Weights of a small transformer language model.
Size: 12 layers, width 128, 2 heads of 64, MLP 512 GELU, vocabulary 1024, 2.64M parameters.
Training: a variant of Adam for these matrices, 80M tokens, 5259 steps.
Each number is 50 + 15 x the weight over its row's rms, rounded and kept within 0 to 99. Layers, rows and columns count from 0. The size before them is the row's rms in percent of the matrix's.

# q: layer 5 attention query, 128x128, rms 0.0648, rows 0-10, columns 64-127
# k: layer 5 attention key, 128x128, rms 0.0632, rows 0-9, columns 64-127
q0 115:76 51 52 57 91 53 55 47 52 64 43 63 49 42 62 42 73 45 43 51 51 31 45 44 43 15 64 55 38 46 62 59 46 64 72 57 70 51 56 72 60 27 48 65 35 45 40 35 48 47 59 51 50 37 34 58 37 33 58 54 37 38 41 16
k0 110:60 26 74 26 53 45 27 72 69 41 48 79 60 51 45 36 36 43 48 60 30 54 52 54 59 31 40 46 45 42 77 39 62 64 54 66 56 54 26 53 20 51 57 33 63 39 54 27 32 47 47 49 42 58 28 49 52 37 39 29 57 50 61 41
q1 110:64 37 55 44 25 36 44 61 33 49 78 35 65 43 47 69 56 56 65 47 47 78 28 48 51 74 52 50 52 37 34 36 68 55 25 33 30 44 66 59 47 58 41 63 57 49 57 73 68 60 64 34 59 30 68 52 92 56 43 48 40 29 80 70
k1 104:36 60 31 68 53 48 68 33 38 59 46 40 45 53 56 59 60 55 62 27 70 47 58 27 57 57 45 47 64 74 15 53 44 42 43 49 45 63 74 65 63 23 38 53 38 45 47 47 70 42 72 54 55 48 79 49 29 65 60 50 39 38 65 48
q2 095:58 36 59 48 61 64 36 84 22 53 57 40 58 60 57 47 46 54 61 35 11 38 58 34 36 48 34 49 47 40 24 63 46 83 38 38 27 45 40 59 43 62 71 50 38 46 24 64 43 56 30 26 58 46 45 42 95 60 45 49 34 57 61 28
k2 088:52 29 58 36 62 44 27 65 70 53 61 62 53 42 42 51 42 45 45 42 38 64 57 71 50 22 42 56 55 27 61 71 57 50 50 44 70 34 29 62 36 74 73 26 60 41 53 48 35 62 40 95 49 70 35 43 70 41 38 47 47 53 13 75
q3 061:43 53 60 35 61 62 39 79 29 55 55 44 68 43 43 36 67 25 62 33 15 69 69 55 51 50 29 38 55 31 47 58 21 68 42 42 06 42 50 67 59 41 53 54 37 48 46 34 38 71 35 29 74 48 52 25 81 55 46 40 38 19 68 34
k3 111:56 30 63 45 64 39 41 55 60 65 38 56 53 39 52 54 27 62 49 60 25 44 65 72 41 31 51 43 46 33 64 65 72 70 82 56 48 38 30 45 32 48 79 28 62 51 45 46 29 46 56 60 32 70 39 40 76 48 44 60 53 71 20 52
q4 079:41 47 34 50 64 55 48 47 55 59 50 63 62 46 72 42 47 40 41 57 72 50 59 57 46 35 38 51 09 68 70 61 70 45 45 56 34 43 47 59 30 25 39 46 47 60 48 60 37 53 15 36 45 40 36 67 62 37 35 59 81 51 31 50
k4 054:53 46 47 60 47 34 56 48 57 51 48 33 48 65 42 27 28 72 24 43 49 53 38 92 43 43 55 16 61 27 61 26 28 51 31 51 54 60 40 68 53 72 69 51 68 44 65 59 47 72 46 28 50 68 18 18 59 51 56 43 43 52 73 55
q5 141:43 37 61 39 76 66 51 74 68 65 37 61 72 52 57 51 34 57 17 53 34 40 59 66 46 28 66 35 37 57 80 73 40 67 65 66 36 35 37 47 32 50 59 56 30 59 38 54 27 49 47 46 48 68 25 36 45 40 59 64 61 74 48 45
k5 058:38 64 33 66 40 37 41 29 43 45 53 47 38 56 40 47 53 55 76 22 73 62 65 41 41 49 70 89 74 69 31 55 64 26 41 55 66 59 72 54 64 29 47 45 39 56 73 54 71 44 80 52 44 49 66 55 38 72 53 52 33 42 43 42
q6 078:51 33 28 46 53 46 61 50 62 41 40 41 59 57 77 33 54 38 43 70 75 39 49 54 29 64 27 39 38 68 55 58 74 57 44 42 62 58 38 32 57 56 56 76 68 48 56 53 51 76 59 67 28 41 70 40 46 90 53 54 73 27 34 60
k6 078:62 52 47 65 69 29 48 45 40 68 43 45 37 30 41 21 48 55 29 55 22 70 41 60 54 47 72 63 51 38 53 82 44 15 32 35 57 38 39 61 30 68 65 53 61 78 54 54 46 55 10 45 59 72 47 70 42 43 52 66 39 52 56 37
q7 072:46 45 50 38 31 19 67 49 42 41 37 40 68 42 48 59 46 65 53 47 57 67 52 57 56 38 76 61 15 33 56 46 68 48 30 80 41 52 58 32 41 78 62 60 49 44 68 65 32 68 73 61 62 45 79 44 48 39 16 44 45 58 45 48
k7 080:52 34 73 45 76 48 53 63 33 41 20 35 51 37 64 66 40 62 44 53 64 36 47 51 47 40 59 54 53 48 54 41 58 73 72 40 57 35 21 49 39 80 63 38 61 56 39 69 21 20 45 37 72 53 35 34 73 50 39 67 59 60 73 48
q8 088:49 39 53 57 54 33 75 45 24 25 70 37 62 41 44 30 62 43 62 48 67 89 60 56 30 77 37 54 56 55 32 40 55 59 33 38 43 67 53 50 64 47 41 48 52 30 56 52 73 45 46 38 24 43 70 77 67 41 52 72 40 51 50 51
k8 088:62 34 69 53 78 85 52 38 61 65 33 50 58 55 67 28 48 55 37 61 56 22 40 54 62 42 70 33 32 56 74 78 34 65 50 54 45 47 34 42 25 35 33 63 40 51 65 44 21 32 70 35 26 65 19 49 60 26 59 87 53 66 53 34
q9 102:78 51 57 36 66 63 23 71 74 64 51 37 65 49 67 34 32 46 19 64 34 42 50 56 34 39 51 30 28 44 67 70 54 65 52 57 36 37 36 43 20 67 74 36 51 68 38 71 30 48 37 42 38 67 33 39 55 53 42 49 70 58 68 53
k9 069:42 36 64 35 46 21 18 41 54 76 36 43 32 53 61 82 44 80 68 32 24 36 43 75 53 38 70 48 37 28 69 20 65 55 70 39 63 45 43 40 42 68 63 36 64 57 69 35 52 55 48 67 55 45 35 37 56 49 38 54 44 52 47 79
q10 090:38 50 56 45 68 76 47 67 72 46 36 58 60 50 61 43 43 47 34 51 45 40 70 62 45 07 53 37 31 57 74 57 46 64 64 81 37 41 23 51 30 48 64 46 27 46 35 59 29 44 24 34 55 70 18 44 51 28 56 56 62 53 50 29